python train.py --num_hidden_layers=8 --hidden_size=160 --num_attention_heads=5 --num_key_value_heads=5 --head_dim=32 --intermediate_size=320 --vocab_size=4096 --hidden_act="gelu" --norm="layernorm" --norm_place="pre" --norm_eps=1e-06 --positions="rope" --rope_theta=10000.0 --rope_fraction=0.25 --qk_norm=false --attn_scale=0.177 --bias="none" --tie_word_embeddings=false --parallel_block=true --init="uniform" --init_std_qkv=0.0375 --init_std_o=0.0 --init_std_up=0.0375 --init_std_down=0.0 --optimizer="muon_variant" --learning_rate=0.0101 --lr_mult_down=1.5 --beta1=0.95 --lr_head=0.00779 --max_grad_norm=1.0 --warmup_steps=200 --schedule="wsd" --decay_fraction=0.727 --decay_shape="linear" --final_lr_fraction=0.1 --batch_tokens=32768 --max_seq_len=256 --doc_mask=false --train_tokens=167200000 --max_steps=5103 --dataset="wikipedia_en"
Each number is 50 + 10 x the weight over its row's rms, rounded and kept within 0 to 99. Layers, rows and columns count from 0. The size before them is the row's rms in percent of the matrix's.

# up: layer 3 MLP up, 320x160, rms 0.215, rows 60-79, columns 80-159
# down: layer 3 MLP down (transposed), 320x160, rms 0.242, rows 60-79, columns 80-159
up60 114:46 73 57 47 40 56 49 68 48 51 55 60 52 28 65 53 42 49 35 39 52 44 55 58 51 54 47 42 58 32 41 43 39 65 36 58 35 56 57 50 56 59 37 33 45 67 39 44 53 53 54 58 50 39 63 32 58 31 41 40 47 45 50 53 59 42 44 55 52 51 45 49 64 57 46 56 42 57 59 42
down60 114:56 74 49 65 53 60 52 54 65 45 53 45 38 48 59 47 41 77 60 40 51 28 55 50 46 57 45 45 53 53 44 72 57 49 44 54 45 49 41 70 55 25 58 57 56 59 38 69 43 59 54 62 47 39 53 41 52 45 37 39 56 53 58 38 43 50 58 54 51 66 51 65 41 48 54 44 44 46 46 45
up61 096:61 68 45 50 43 53 55 42 42 34 40 36 49 48 52 50 60 57 65 42 61 63 55 53 43 52 41 48 44 42 60 73 56 59 43 56 59 55 59 67 45 53 42 44 54 63 34 53 52 79 63 49 32 67 46 52 41 49 48 56 49 40 59 47 54 53 54 41 47 39 46 55 28 35 51 35 37 62 47 45
down61 096:68 47 43 55 52 39 33 57 61 39 43 60 56 52 49 37 41 49 65 43 48 49 49 58 37 65 66 53 59 45 27 53 42 44 58 49 65 51 50 42 28 50 71 55 57 58 57 44 53 61 52 53 52 59 65 43 45 36 64 51 57 59 43 55 64 61 37 49 54 68 50 50 52 74 42 44 63 51 45 51
up62 099:71 60 32 61 62 41 33 47 65 63 46 57 50 43 36 57 52 55 53 48 60 48 48 69 43 50 44 40 62 32 48 48 41 69 43 57 47 40 50 49 64 53 36 66 61 47 61 55 48 42 56 49 49 63 47 36 62 32 59 61 39 60 35 59 59 40 50 55 64 42 59 32 59 57 45 50 54 67 47 58
down62 097:24 16 60 49 34 31 40 51 41 57 39 44 61 57 67 52 39 60 46 44 40 57 59 53 46 41 40 56 50 50 53 51 54 49 64 48 43 67 54 58 45 53 44 58 59 60 54 45 67 38 56 40 46 45 52 58 49 45 36 51 56 34 42 32 61 58 60 51 48 56 55 59 51 62 56 31 44 53 71 46
up63 100:45 48 50 29 39 50 35 55 41 67 51 47 56 52 39 53 41 45 48 43 54 44 47 41 44 47 43 52 50 51 51 49 30 62 18 54 59 59 51 60 50 68 51 40 57 45 54 48 46 47 69 47 39 48 48 52 55 49 54 49 41 57 21 57 45 51 50 56 50 43 57 55 53 56 61 54 50 34 41 57
down63 097:70 32 34 52 44 35 40 39 62 51 52 61 48 55 34 46 71 49 51 64 51 49 48 53 54 60 58 60 65 45 50 49 51 51 47 50 53 54 60 49 34 36 44 37 36 47 51 65 20 61 48 50 60 39 54 50 51 66 45 27 55 62 53 61 46 62 55 55 44 59 46 44 46 52 57 41 54 43 31 43
up64 089:47 40 46 87 50 44 58 44 50 45 48 48 46 47 41 56 52 39 77 48 51 60 40 46 64 52 66 68 35 42 46 47 38 60 62 61 57 54 56 54 62 41 55 33 44 53 56 49 42 46 58 46 49 50 51 55 53 53 60 49 66 48 38 65 41 40 25 51 54 43 37 55 54 45 61 48 62 34 55 38
down64 090:59 48 56 41 60 51 52 43 51 47 68 28 56 51 55 40 52 38 38 50 37 44 53 46 46 52 39 49 55 71 44 57 72 51 39 44 43 42 47 36 50 59 48 64 46 57 34 73 57 49 48 62 53 53 53 43 47 38 46 41 43 52 53 43 46 61 80 54 53 56 70 49 32 47 45 49 59 73 39 61
up65 094:63 44 63 44 70 65 34 49 50 48 42 73 44 54 65 58 38 63 84 50 47 47 66 59 47 63 42 57 52 45 53 58 52 43 43 59 43 57 60 65 63 37 55 53 36 54 50 65 82 47 53 55 64 53 69 59 44 57 63 57 45 45 42 52 49 31 57 49 36 60 51 65 62 36 47 61 61 56 45 48
down65 104:21 67 50 55 46 71 53 53 33 28 60 38 59 41 47 51 43 55 29 46 51 59 56 59 45 57 51 55 60 50 42 68 45 45 50 43 40 49 49 44 49 63 46 58 50 45 30 34 44 42 38 58 57 52 59 49 60 59 43 47 45 52 49 56 46 51 60 53 73 47 45 48 39 56 71 36 56 50 59 37
up66 102:42 43 54 56 45 40 32 60 38 53 40 53 58 53 48 43 60 29 55 45 41 45 46 62 49 31 33 55 33 48 61 48 32 55 51 52 49 44 52 49 55 34 59 50 67 41 66 36 40 48 53 56 49 45 58 68 46 21 49 56 49 42 44 69 43 57 66 63 54 54 55 32 72 61 59 62 52 50 54 51
down66 101:49 52 54 47 40 61 48 48 59 51 56 47 47 54 54 57 50 62 37 42 43 52 21 50 46 47 60 49 65 50 46 51 51 45 52 36 43 47 46 49 30 59 38 50 45 63 66 57 48 52 44 55 63 59 58 57 49 41 24 49 60 39 54 77 58 40 45 48 43 64 42 68 49 62 65 48 41 22 38 57
up67 106:68 47 39 38 50 50 49 49 34 76 18 53 50 50 52 37 56 47 63 47 48 75 36 50 46 61 54 32 68 47 53 47 52 33 42 60 64 45 50 56 39 56 44 63 46 57 39 37 60 47 62 39 48 51 62 47 58 52 73 65 54 30 43 51 41 54 55 67 57 51 52 42 49 39 49 69 43 54 39 42
down67 106:45 47 55 51 48 45 54 73 56 45 65 50 52 52 42 58 47 60 52 58 31 56 59 57 59 42 48 57 50 54 56 52 66 50 41 56 58 37 48 61 66 59 24 43 67 50 50 43 39 51 50 40 32 28 33 50 59 61 46 65 67 52 25 47 55 47 41 60 41 30 45 44 52 60 50 52 52 27 33 45
up68 107:53 67 21 53 63 57 65 50 44 62 51 40 49 54 48 41 50 58 39 48 65 54 69 84 50 61 45 39 51 44 59 54 54 66 41 55 54 43 45 41 59 74 33 56 66 32 40 43 51 42 63 61 48 49 29 59 47 37 47 60 52 45 58 54 43 53 52 46 56 57 65 68 45 33 56 42 52 47 51 54
down68 118:45 60 37 81 62 82 65 45 47 38 40 42 37 33 57 49 47 55 59 43 46 48 59 46 48 49 47 42 43 57 48 62 65 45 54 58 45 55 46 62 64 51 45 51 40 61 38 39 36 43 56 50 63 64 47 45 60 42 43 47 70 33 31 49 64 49 51 64 69 44 31 51 52 82 41 44 41 59 38 54
up69 100:57 46 54 44 39 35 46 54 50 58 44 67 47 56 55 47 59 55 50 57 48 39 59 42 67 52 60 44 41 59 53 56 59 46 59 47 51 20 54 53 69 60 40 46 52 50 56 32 50 51 39 42 40 60 53 52 47 37 47 48 59 62 41 53 61 34 27 50 42 55 42 57 69 41 65 50 49 24 43 47
down69 102:69 48 45 47 54 48 69 40 58 57 47 60 44 40 44 55 53 44 36 63 35 60 58 46 37 45 43 72 61 22 57 28 55 54 58 52 36 58 58 43 39 24 72 48 53 51 41 50 59 47 46 58 51 51 40 46 58 57 58 38 50 63 50 37 50 45 46 50 70 52 47 60 32 47 47 57 59 68 56 56
up70 096:43 48 58 65 43 29 51 57 55 38 57 51 38 45 64 64 54 52 50 53 54 69 60 50 55 54 57 43 66 45 64 47 48 45 28 55 33 40 49 40 52 63 56 53 55 51 48 80 54 46 56 68 49 42 66 73 40 65 25 64 44 44 42 46 38 44 48 40 69 43 40 49 65 56 51 52 50 50 41 39
down70 095:58 73 36 43 60 46 46 46 45 44 30 42 36 49 50 61 45 39 51 48 46 43 54 48 54 60 58 43 51 41 58 53 63 37 53 50 40 41 50 52 38 37 55 59 47 43 57 62 50 30 47 56 51 56 48 44 67 55 61 46 28 44 54 49 46 49 46 52 44 45 38 65 46 32 49 36 47 61 59 68
up71 092:69 53 61 60 57 35 25 67 64 56 42 44 61 31 45 49 52 54 58 52 54 39 45 40 43 52 57 56 36 44 54 55 63 63 55 39 53 46 63 32 63 50 56 47 54 64 40 47 40 58 48 63 61 50 45 62 47 53 60 42 86 40 52 43 64 76 49 40 69 50 44 60 50 49 66 34 47 52 46 32
down71 091:45 51 50 55 48 51 58 37 50 34 65 65 40 59 55 69 38 47 47 45 49 41 63 55 44 48 40 47 45 53 48 63 50 40 49 44 37 55 44 63 34 66 56 37 60 22 61 60 48 37 31 41 51 38 47 50 52 45 34 43 40 53 61 61 52 56 67 61 45 46 74 38 45 34 47 63 43 54 59 57
up72 097:54 55 51 52 46 42 51 41 28 50 43 50 29 65 31 48 46 48 77 54 55 42 56 54 58 49 54 43 68 49 49 57 45 64 33 51 45 64 62 61 32 52 45 39 41 59 53 52 66 50 47 45 55 47 42 43 35 48 68 48 52 44 61 55 46 49 35 44 58 55 62 49 53 34 51 70 36 55 51 50
down72 096:39 42 49 42 45 53 55 49 70 59 47 43 30 58 64 50 51 38 38 49 75 42 50 46 40 56 43 40 48 51 39 62 67 48 53 57 56 48 37 66 52 32 52 52 60 52 53 48 53 55 51 46 51 33 47 72 39 44 42 37 63 57 76 44 60 49 55 54 42 61 42 39 57 44 47 59 46 45 65 43
up73 082:33 36 49 50 52 57 37 47 45 55 41 56 43 50 63 41 46 61 45 53 46 36 45 51 66 50 43 38 51 45 40 49 59 45 56 43 38 53 46 54 29 36 53 39 48 58 43 44 52 73 50 61 59 57 48 66 53 36 60 55 56 54 55 47 42 60 51 57 55 58 39 58 55 47 54 60 46 51 35 41
down73 079:47 53 51 46 54 46 37 49 53 35 54 33 66 41 61 61 48 30 49 50 39 70 56 44 46 43 48 54 35 55 59 44 55 58 67 54 56 45 63 56 53 71 47 49 44 56 59 49 60 57 59 35 42 54 41 33 53 62 51 49 54 59 37 51 53 42 43 44 63 31 61 64 51 56 48 60 50 61 57 43
up74 089:62 52 50 29 66 58 42 46 58 61 50 50 57 60 47 40 42 44 61 57 50 43 56 46 54 50 38 47 52 38 49 66 63 55 39 46 49 35 38 40 48 49 64 38 50 39 56 69 48 43 34 51 62 51 60 58 42 33 49 51 41 65 47 58 65 59 41 70 47 45 54 43 66 68 61 46 55 53 50 42
down74 083:35 52 53 55 50 75 45 44 63 47 50 55 56 35 39 40 44 46 40 42 37 46 36 50 30 41 36 55 56 53 54 62 41 34 76 58 55 58 54 59 55 56 56 52 54 64 59 50 47 60 38 32 37 30 39 38 50 53 65 45 61 42 42 47 49 58 69 32 28 38 46 46 52 29 49 58 59 58 46 49
up75 095:57 58 55 32 45 44 47 37 59 46 49 30 59 44 47 60 43 55 37 51 74 56 53 58 63 64 53 53 56 34 67 57 41 55 52 60 57 44 38 42 65 46 42 70 48 43 36 46 45 73 49 62 58 58 39 36 27 45 45 52 49 68 36 63 59 57 42 44 70 24 45 52 45 68 37 67 58 57 47 46
down75 098:42 59 56 28 76 56 71 68 32 50 49 31 65 53 58 58 48 50 44 51 58 57 55 42 49 46 46 61 58 52 55 43 43 42 43 33 46 33 60 43 50 43 43 75 50 50 66 26 44 57 40 52 37 49 58 54 64 47 43 61 43 46 40 54 73 43 60 51 61 42 61 47 46 44 45 49 35 34 53 35
up76 111:46 58 45 53 58 70 66 46 66 56 64 39 45 50 56 51 39 38 37 30 46 52 49 49 60 53 44 41 56 50 52 45 47 45 49 47 69 38 35 54 50 48 35 42 54 38 50 44 63 73 47 43 58 49 49 41 69 55 72 53 49 54 59 60 61 28 51 63 64 40 63 45 27 47 44 63 47 38 37 49
down76 116:55 60 65 59 62 60 60 57 38 56 44 58 32 64 39 48 50 48 49 37 59 37 55 34 47 40 53 37 46 57 39 49 23 71 60 50 65 38 47 61 52 47 65 31 36 42 34 56 56 54 55 47 39 44 51 48 49 47 37 54 80 44 63 52 35 46 40 39 34 52 59 54 59 49 27 52 65 61 46 49
up77 098:57 51 44 56 64 47 56 48 53 68 54 36 31 50 51 56 36 44 52 40 57 49 60 55 37 46 45 51 60 34 52 58 43 42 52 42 48 60 54 77 50 64 59 49 32 38 49 43 42 61 57 40 58 43 35 48 41 50 51 52 66 44 54 55 39 65 58 56 66 55 56 37 33 41 63 52 65 49 55 59
down77 090:55 56 51 40 50 38 42 42 38 32 52 65 53 36 71 27 57 42 55 69 45 57 63 43 45 49 67 50 38 50 68 47 54 56 59 30 45 39 53 38 50 48 54 61 47 61 32 57 53 37 49 52 49 47 47 57 50 57 40 62 31 46 40 47 51 37 66 53 31 45 56 37 67 47 58 48 56 45 64 42
up78 100:61 60 36 53 41 65 44 63 76 48 35 59 40 31 44 37 50 52 46 41 57 53 51 58 44 57 61 49 64 41 49 32 48 43 46 57 44 51 36 52 54 47 42 44 49 57 36 43 31 46 60 47 47 46 61 51 49 56 33 52 51 40 52 33 43 76 41 60 46 48 43 34 45 52 45 71 49 55 59 61
down78 099:49 57 58 52 66 47 63 48 40 43 46 65 38 54 53 24 48 48 34 58 45 44 48 57 45 59 36 48 54 53 50 50 46 49 46 39 49 51 68 45 38 38 55 43 65 41 67 64 46 49 32 57 58 52 45 37 45 59 56 35 53 47 62 64 48 53 54 51 52 20 55 50 49 41 60 42 52 57 42 56
up79 088:75 33 35 33 52 55 41 46 46 51 62 46 75 62 40 54 48 61 44 51 43 37 57 49 56 52 53 59 36 67 44 62 58 52 42 56 39 46 43 47 45 38 55 48 61 46 41 50 56 66 72 58 51 65 57 32 48 48 46 49 67 58 45 62 52 61 61 43 75 49 41 48 65 45 41 51 48 71 46 43
down79 083:35 58 61 73 68 59 47 51 48 48 41 40 14 52 48 46 45 50 47 49 53 46 53 56 59 50 59 45 58 25 50 40 51 49 58 58 44 59 66 50 43 54 50 43 54 42 52 42 47 39 27 57 60 31 35 60 53 55 62 42 42 46 59 54 55 46 52 50 44 59 55 48 38 70 53 40 40 44 39 53